python train.py --intermediate_size=384 --bias="all" --init_std_o=0.00216 --schedule="wsd" --max_seq_len=2048 --doc_mask=false
Each number is 128 + 32 x the weight over its row's rms, rounded and kept within 0 to 255. Layers, rows and columns count from 0. Numbers have three digits each. The size before them is the row's rms in percent of the matrix's.

# layer 7 MLP down (transposed), 384x64, rms 0.18, rows 52-101, columns 0-63
103:125128164064163097128150077166095112062156187132094152139169074097131120132120176178124161179184108156118141104184069134152152198148120112134071128104122122117163141124112128130138096145163112
105:103110108101121084126129140154097090146117183106073093145143137089056125115113192111109131161157067110133137099093117114120165045176132177142082146158149203125112172139072134103118127126148133
063:136122127149171137132159075138138074166085167114092209084199136116098150100125134150153119105080177137141089107129064111123104133130155182109130144126120158118094084118124155164169179137123055
102:147103118116146218121111123125082110101100108161116104089131168096107062145163098138138113172150127120166181206078091139115126162110130082115067110123134075164167165102126127131108082174137147
110:075134141119102094145138126178167078064095095163143097139126141136101109135112067172103097109093146124138089186164054151176196101125140137133133130151151165073083085149104126102128160126161157
038:129153101169140111128176123119186127129094173133095149176116120144124175131166131179127105164150178137191106121212114089127128092121171138120178181165154183099155117135150121071143100097144077
091:139140162106161141103120168074171189108119091114120133145094130177122134173168156182126171132171105076153114161147132048154177088155126128133091117112192161135126159147141173098146182169146149
071:135106138182148153122124094074155112087139099116111118109086117096125108094117104146073126113117106166155107123094122122119184100176146143125066146168199155155092247084137120141128106141087131
067:121163151070114088102143099120192141127112118094143091136166108147162115158118148143130160167085060128114075132150172057157158171081144133130149151212104138111147100077131158151131110073116100
048:120122164194138154084141148071178102161124173106076064111122129092128085182071166137165098071137100189123091093125107141098155148105145124143126165137129185113089110148132106177128148139111092
106:111147127131099084094105072130165157141161137134109150118154111091151081132197098131082096062122106094090054176075148137136111114170120086143136117153135129108164144137089125196117173154070157
108:091073094147156094085139133158100083083122140100122153129090119045108192119132137165138084040135119137166061128162137159132092127132116096126121165133155122126123161082108116096081086139165153
099:157148085137132112203117131057137143123141072083128149115099153121168156090100111139160095175075164123128102192145088117132096145177100109143153093134150158116113172191191154138115137106075115
056:124215087168129092118148152135174153125125145152127092174191112105119129096111203174178139111090103129133138106049091079148122115142141088178144098098096095097115096134117139094117141117110175
103:126116179096114152137176127156138122152161146151173078123107107129115146165134095149182157094124099054097099169111205109131078099063074125102114159113103096100175152139097152119161088108110171
131:120105133165087080156155095120162163131055146129167151076145084199087115112097145112085110122138073109192129122119132171115149109112128126135082183116130084191123076122149115110159076122164144
095:126114098126137101099077139140084150051091152123105088105142137114031099122128144162075099160121127137121125089106168072117137079168109080197112111123179119107175157158149112140139154137171111
139:160133106072124136125126147091138110105122118098164179128016159104105184060184143132122125114117106103149150138116181142099099120107184133097123114133147154123134108120102170036143088128123100
043:092115111200134084113088101121145130116131129142087100094170077154168181104110117147210125123148078128126108103114071104161149132099126069093159096134100102122142087057098121180092105167126124
061:100118116133144145133087168099185122113135133121156102109106162076133101144141152147154175124134078178162083148103154119072091089133094105049073058163103107171117105134150097138071160106113168
077:119171084096099120158068065153143154103104069049180120104113155142077127148096123114103114126131110099108075171104097159124127079160071129070123125113134114094142131107111144099186158085104113
044:148183107145124199120121117168137133161147131160117086116126058153168103154133190086133113094136129109117195113129133188164118125039143095115137117164083145115148089102115110112171110086094082
136:160127163151146160190137116109178103150142095072146118126161174147145137089122108181147116148122091154103144172079112163097206142153121153073124083127164162151101122162164140128077107133089051
097:141147150091138213157111169129150136157187113127184036127186149126170156094131100163110120154142126093120175129129114144122116119069156109084104121076107127140168134167166115179086152101128107
114:139153109110099057138114070144069137158131151141117104136098115131130131077121082169161156049138173180073183168088125138112139066112125105150103168142092115116128103191141157111117076134130108
188:117111086177134126081107110127145094092176113142139126144163030069139130146147183141107204107099073156132144089137110161152143059144191132145102141118122085094116127110148109168129144170131140
132:121167146162157154089144093170091141167134062111096161134178132133154124087129104108182198112122117108152167174072134189132169115133142154155161121126155158140092113130124078130115204148083173
102:126086106092109123094078120102134049160132079127171101125122085194143109167138122167121125142153089153150196120132128234151119132128131101140119171086124149116145159175158085171156142114149126
135:163138109164115113115116110124151139095136088121109156079129149066099100159059126098174175146130187114116123135102071104072170132165144154134089158116123108151103139066160152166211159092132089
093:108123125153103078140064126133114055090081123155171140160099150107117108061107093138153154129100172126162148108131136135088142092132097178145179114076124115139109097077033151083123130150117155
119:130181108137136033148122152167178098171109144121184117150153170080111174173067133117070107152133096177120126149115106122132134166155127178146167106139139125102142123156163088111121185134081162
066:107155098127134171048101091130097150137143166140125034143127105134152074137119190133140135102132119105105201133193117174079058109111111115158161160156130152129106110121163089093145125120109107
083:134158129077173111146123107158129162192094163116102131163134096166165098130124125134106146109155158110122090117141140125078103138062109161102098115114154188064098119155128110072133012106132130
123:154137149128095145059144158133179139128127106092128101088104102137126108090129175170120089100052145111162139132170105161094157075158142137087121155122094052183106138159116149117178144140203153
112:148086168073150132074085110189117127155129172148105131113101129216072118077098126126126108067069134164151133104139198137059144122128102155132182108115149126120150127140122165159126163127138146
047:102140137147110176116096052102117101078122123102157073071144145134157122145143086110162058189160101162099124115142145122112142174094138145070112157138118146102114105093129121121207141181096079
059:142118183104121145130117147139115168133103142187138098192097134098095112134145102121128153163207145108143114134183130101160097182125082110173068104115116119142100180101144183122119080109121216
127:160141088174155207152171134167089136157118161149113093168175124155158085115123178112103169090096121119109147133123098127193125108147103152086101180098154193080106110148160149127125111145120060
094:177166209192106127155164133093128115130125141085128119161142136093162074153091164161135162182117101084149184112119157159133178159154127092138096114110094140179149122109104134105204176137135143
124:093222156133120114134123126113158120158176112115153107062122114140122164104123109135130116145125120217126059192141143116144096178129152101127100162137159126108054127159170174167139171147101121
039:138096127131131126087103153130131150094181127116095065103082140121194116167118136120144122094105077106120125133157133147117143120050111166100169196174192140111096073068121184102146095103122101
121:163147118110070142143143111147087151141112179093098120104136136152064094152115163090106116134154153128196115155157118113084168167115155159077080134095165165087102088172154067118093165116169179
082:143100150133147101140139150161154159193126167169154120051141107128063088184104127085150164181185120106112093126080095156115147138071140129137092153105150158155148145130084075117099099177116103
113:133153199135157149146170127091166140137185101130165167164073122142161165153150091090071161149158082174195115149129151210120138112107163137116141158185145149149133106144170139171116122116144148
121:098153156150139091123068115143097124089107163161152035167152132121165078132155126114085156104138159082130179079149140111102108080155136162124091155102123064172126147081107074127136109098167153
060:100125092158109125101093095088134103142121095135150081079108088113145122094116100078165138082098105087039108075095131108187127102109125091099140143119117130066070143126126095083099088073149136
031:097206129195144114111169121168203159109155122126134073165122114184153153159155193151170128145104091123166146146129128125142171099144173160104110165182159160097138114107148172114149108084129112
097:159182142094158062089155204137086183163137184136102175131126152153131167114095110124113153153117173100175087101124112118105098136084168136145164099105089184165140150143110129100110075127122170
082:101108125174124125063157118098092089158171105192109110144157172137116098128064123129100132092088117100130177126160136131123106139129197131138095123122115100189119107114152174075146119200054151
090:111085101234128131111151188111129108169122141199122114094131114110097141114098134136130114133135075072083159098106181142147194121164154131187167097102150136104101102100127127121083136172102131
# layer 7 MLP up, 384x64, rms 0.185, rows 53-102, columns 0-63
116:081135208114144113104077090104110067100165133137128104170131163136111120127128129121090090196140142179160128178156089202099120127116162109150170110111138134114182157112120076123088175167110100
072:086150139095140188170108120156092159143115169152099171099186162091059124170152163165138122161145149160143161170186087119120125166153180167099126105129144110175156114144113131097162187170117100
097:101117177123173128099117152126114137135074118131093129128066135181136135175159112158046105130126124118116093139175163112167123175095126074166147133147087101099066164100157116067111121093124056
109:098152206094083098140090131198128094124134123145098198116103175141094179116071112150120153120120144171141102155091133101159135174088157081108102174142132136113132099119041100148126113148152131
031:093069138087102136084106095121070071090146076117151111115142090114113064129110091113169138062135104090106111137093117150144112136123139142099109149086099051155080140099098141118125154124154050
105:097071160126098124129125121110140175102122124103165098122165126106089135082154133120168174164209104173195057109125094200131117107145099185167096163163109143139128121158091150132144099112152159
067:106075095160170069168154147076126098088128146165152108155172147091147150129174077195201153135109148118150111180127134091174113145176069159120137110129125087133149123166136147155155147154107166
070:112194165122054125167137104143156119084149092106129184089181138111137121109099114185093182147106147187131163171165101150093087121122193151143102087126187134121125107121104168142086125143129158
047:124116128124151085184170154154110105071126103136152116107118127121112103078176159179134137107167097146119187148092155129120099153178115173095186158132131045160121111068150189105141109090159096
099:080158159118131164129183132152156148098118096182102130180093120183094093080176134147063054121157166125105123198130105119146126205158120118123170127128161163107133157112113120101138175125109113
105:065104133136113082126103150162102170102122130164191138111135104126140172184164167158158185104143058110091159127113129124138115142168122133213137167133155102101137100165163120108079135192141166
108:154103132091153087096128155129082126100104139150113131143158156173065135132194066089168107137189078076178091121110116155125103157121145160108092138125138127078149076141077107187145129160176137
049:154074161116142087080205142127102147112103108127170129147151180183137150141131119108129160103064117089056120087096133109158102152124114094145117159145112163180088119087123123186101091108109064
104:100141163164128144123042079065094146104100139144130147085122123175168080201117125098125104097121127162096156112121138094082088195111062126118121136126148125113103142164130129143063181114151128
118:147103148103113127111092121124108154203108171124112109135026178144128163187141134118183141098157091147100112108158117107130086146127105149151084191198166119132131133122052143151134155104140129
094:128099138139094068189053189109110161160126120117147123114163118113139169119153082140188174078149145145168102120131221121137118118137119161111100149175149077129100124143077102139119156147154172
131:104125143168102109134086200140095119134105170141060106125186080133147114128094157137179094071121108091087151099140067103155135135134074154128093134152132119143079111166159079174075134158117090
046:141085178083145098135149165102133130090132116155160154150082177193168186089188132160128141137097119097100121107115122068139082134121115137084200112127154107120122144071113066113128108162153078
072:107112115115146108119141154112101130114169143116119187095181204107180155123078116167103158115121076189082136146140103110159103161047138100160138071117117161139106113168085121112093178114144170
064:112141194127150061149126129088127126093172086084117223131152160143128105145135160171126145107141158143111127151124150081124111131106158077132115081055087117096131158148099148132080108197088121
031:127139149071130097105099164156134170096142152143089136145123190101126102130103087108119196092111133115102078104109140142098093181156112130186093120111175141101096142136151069176084158168186189
131:134117133176135112179145127165162158127136164144077087166112076113163135107137150133121167094118164120072135150182132047153081143067094129150090111150163092096146146131141106158101201154099176
089:054123139161158138113165118166137127147143102119113132118157102101164147146197145146095115088128166159165117113136092145182126098101143175113146207082120068119080108167193122091099145087101089
132:165157123097082103184163131175083210127129123121090157114104183131094187124117137092132179124094114091179160147107151088116091138103157075162135148131138168142103086158114114198119124101114158
136:092089142133115087158141126177140149088142154090172120126145148112106182138153145143102181126156086109122151091115149128117099176221154133168107125113174153139102178096120090183116147208136182
150:214112137052110147193140147141119097165121127181072112155149109117092116173113131117116118114120161165129068123154152163144107152097134105144049103168112162161143081117096138161102081099132156
099:159134161137111188129189089158117119123076170136138111144090143076133173152098188091140118119130145130100159149147134075155115168100112158130101116186105194064113127122124133097048073146137119
131:167142160124109148151093164099090122120157139151116090130106121193106122159106144132122097039142115158164154112110134137132123161064120120128155171136161113129108043127105061095059137067162156
115:135181172088081170175142066070096154119162088099124171153151120140125086193164146108140123110191127106160121100120122119133167148167125165154133158127142101183096107136132206093095091133136131
120:078150132124129085153131093195149162124136066102136119144155170097084142125125155174094078144101137109117085132170104118174064124088099087140127115074100107108144148134116098159094151147088217
059:074133141136117084151156111102135122114116152165081173137149086045164125135089110142087147107124151092134077084124082070124137130157055162150100123091124147080051133180135115121083122120132153
087:157107179091135071137093136169098134154143177141087100161080126193166104141104170139153148113156157107093117129214101134139054139146123129131140139139148125125086112144072098102071099120149067
127:093125131144156125210118097156157103117158071157141182105166118069133123114123087119078192134125167188185097123125100140140121140134116135152164111128115067129163197165120115081180123099149133
106:071088104079156095193167161177113105159120155122129127129161142058098145153125163067153120075172075136181157128137091122146111148132130143113090130146057151124102086127143126131139075079100139
040:059126177136149176146174102112115060083128122077090107105077185118131129124154083104097070151153127130122133118114110120146129146154133152110140132058083054151115139110119103057120157131098092
061:109087193147138115113094090129088144120162105132160116158089118113114063148179093125118132177159175154136064151162168111130061169196082138111138123145156097152144164101109168144129142141194149
123:088149114158160095123147116123122098089142106162087132134160150152218116095119113173100165148098137113142127090127082114183114119150089148180142131039111119142088210154118134142125148152087185
095:092106110119121099198158143157172107093132107104117123110200136095140186157104088094131120176127136150103131150108052086096126141136112140117156091163146169100171173105100112170093120109054081
118:084047116057136083097104159099115106139136116116161165083140132107120156148150094073157124076069110147160103144151178153089103078138092107150136116148107090117087145156082140183129130137115182
032:081096131116073081164152081143139133114158155105134116053076107111095104108123134078111148100148080117133111130147123153123107150089091151107137189093208051139118120148131088148090131091176098
111:137154134167101209102139164087141102079106149121147180134125132113131126120109080133129134194157159159153073179130134194099173172161137142101175090088109129146082145130117097170090180130103159
086:138132176068100162068169153132164116128182145141097150110166131152148104153079106098103085142170140119107143098135119160149119164063194081169117133036155150108146162121095113125102121156119092
093:071107176087131120122110180198096148128111141171129117202094101167176135090147181156160164037152123099102166107172165144135119147165143108157125111132153133087106162116116139180135110126125135
130:100120115111107149140103184177133168176090164153175131137127136161082097121100135099104147126198113121103143161192118133145076099115111191173174142166120179130140102139092113132139112099175049
042:092105120056118131178137116172101190138118079144140139128149147159143167101133147166156138138102225131129136070157127135174099085189143115129154104116097076175158148161132115152161111075146157
024:075104132107130116093180090090090108129140109146148150090132135096062124097146051132146131059117162101142080103110125134130084095160116186147122127076174088171111148091089121103151123109163066
101:100168170150049135124097161142135147165110187065142127125126068163133176176113167118112150102162134152121174118138134121155111149165128143204075054085130098158119125132085131120097147155110111
082:144129125077105103136106138162108146137069166159136133119131119134105137154053209099154079100177128142095149081110117162107176150164139097130095144127145135081101110122143118196038109157167147
098:150144132132129099183115174105137164112127109096169118135119115076152127086156124124122183143132159152172116141090161138131119106145102181081112140166110115187128112158114142022148136022137113
043:112186178115081136106109114100065101092192116101135147159127161136157167171077113125075153155083158132139127148135080152092121141098153183067122127103162120119177173094107105111075119172121103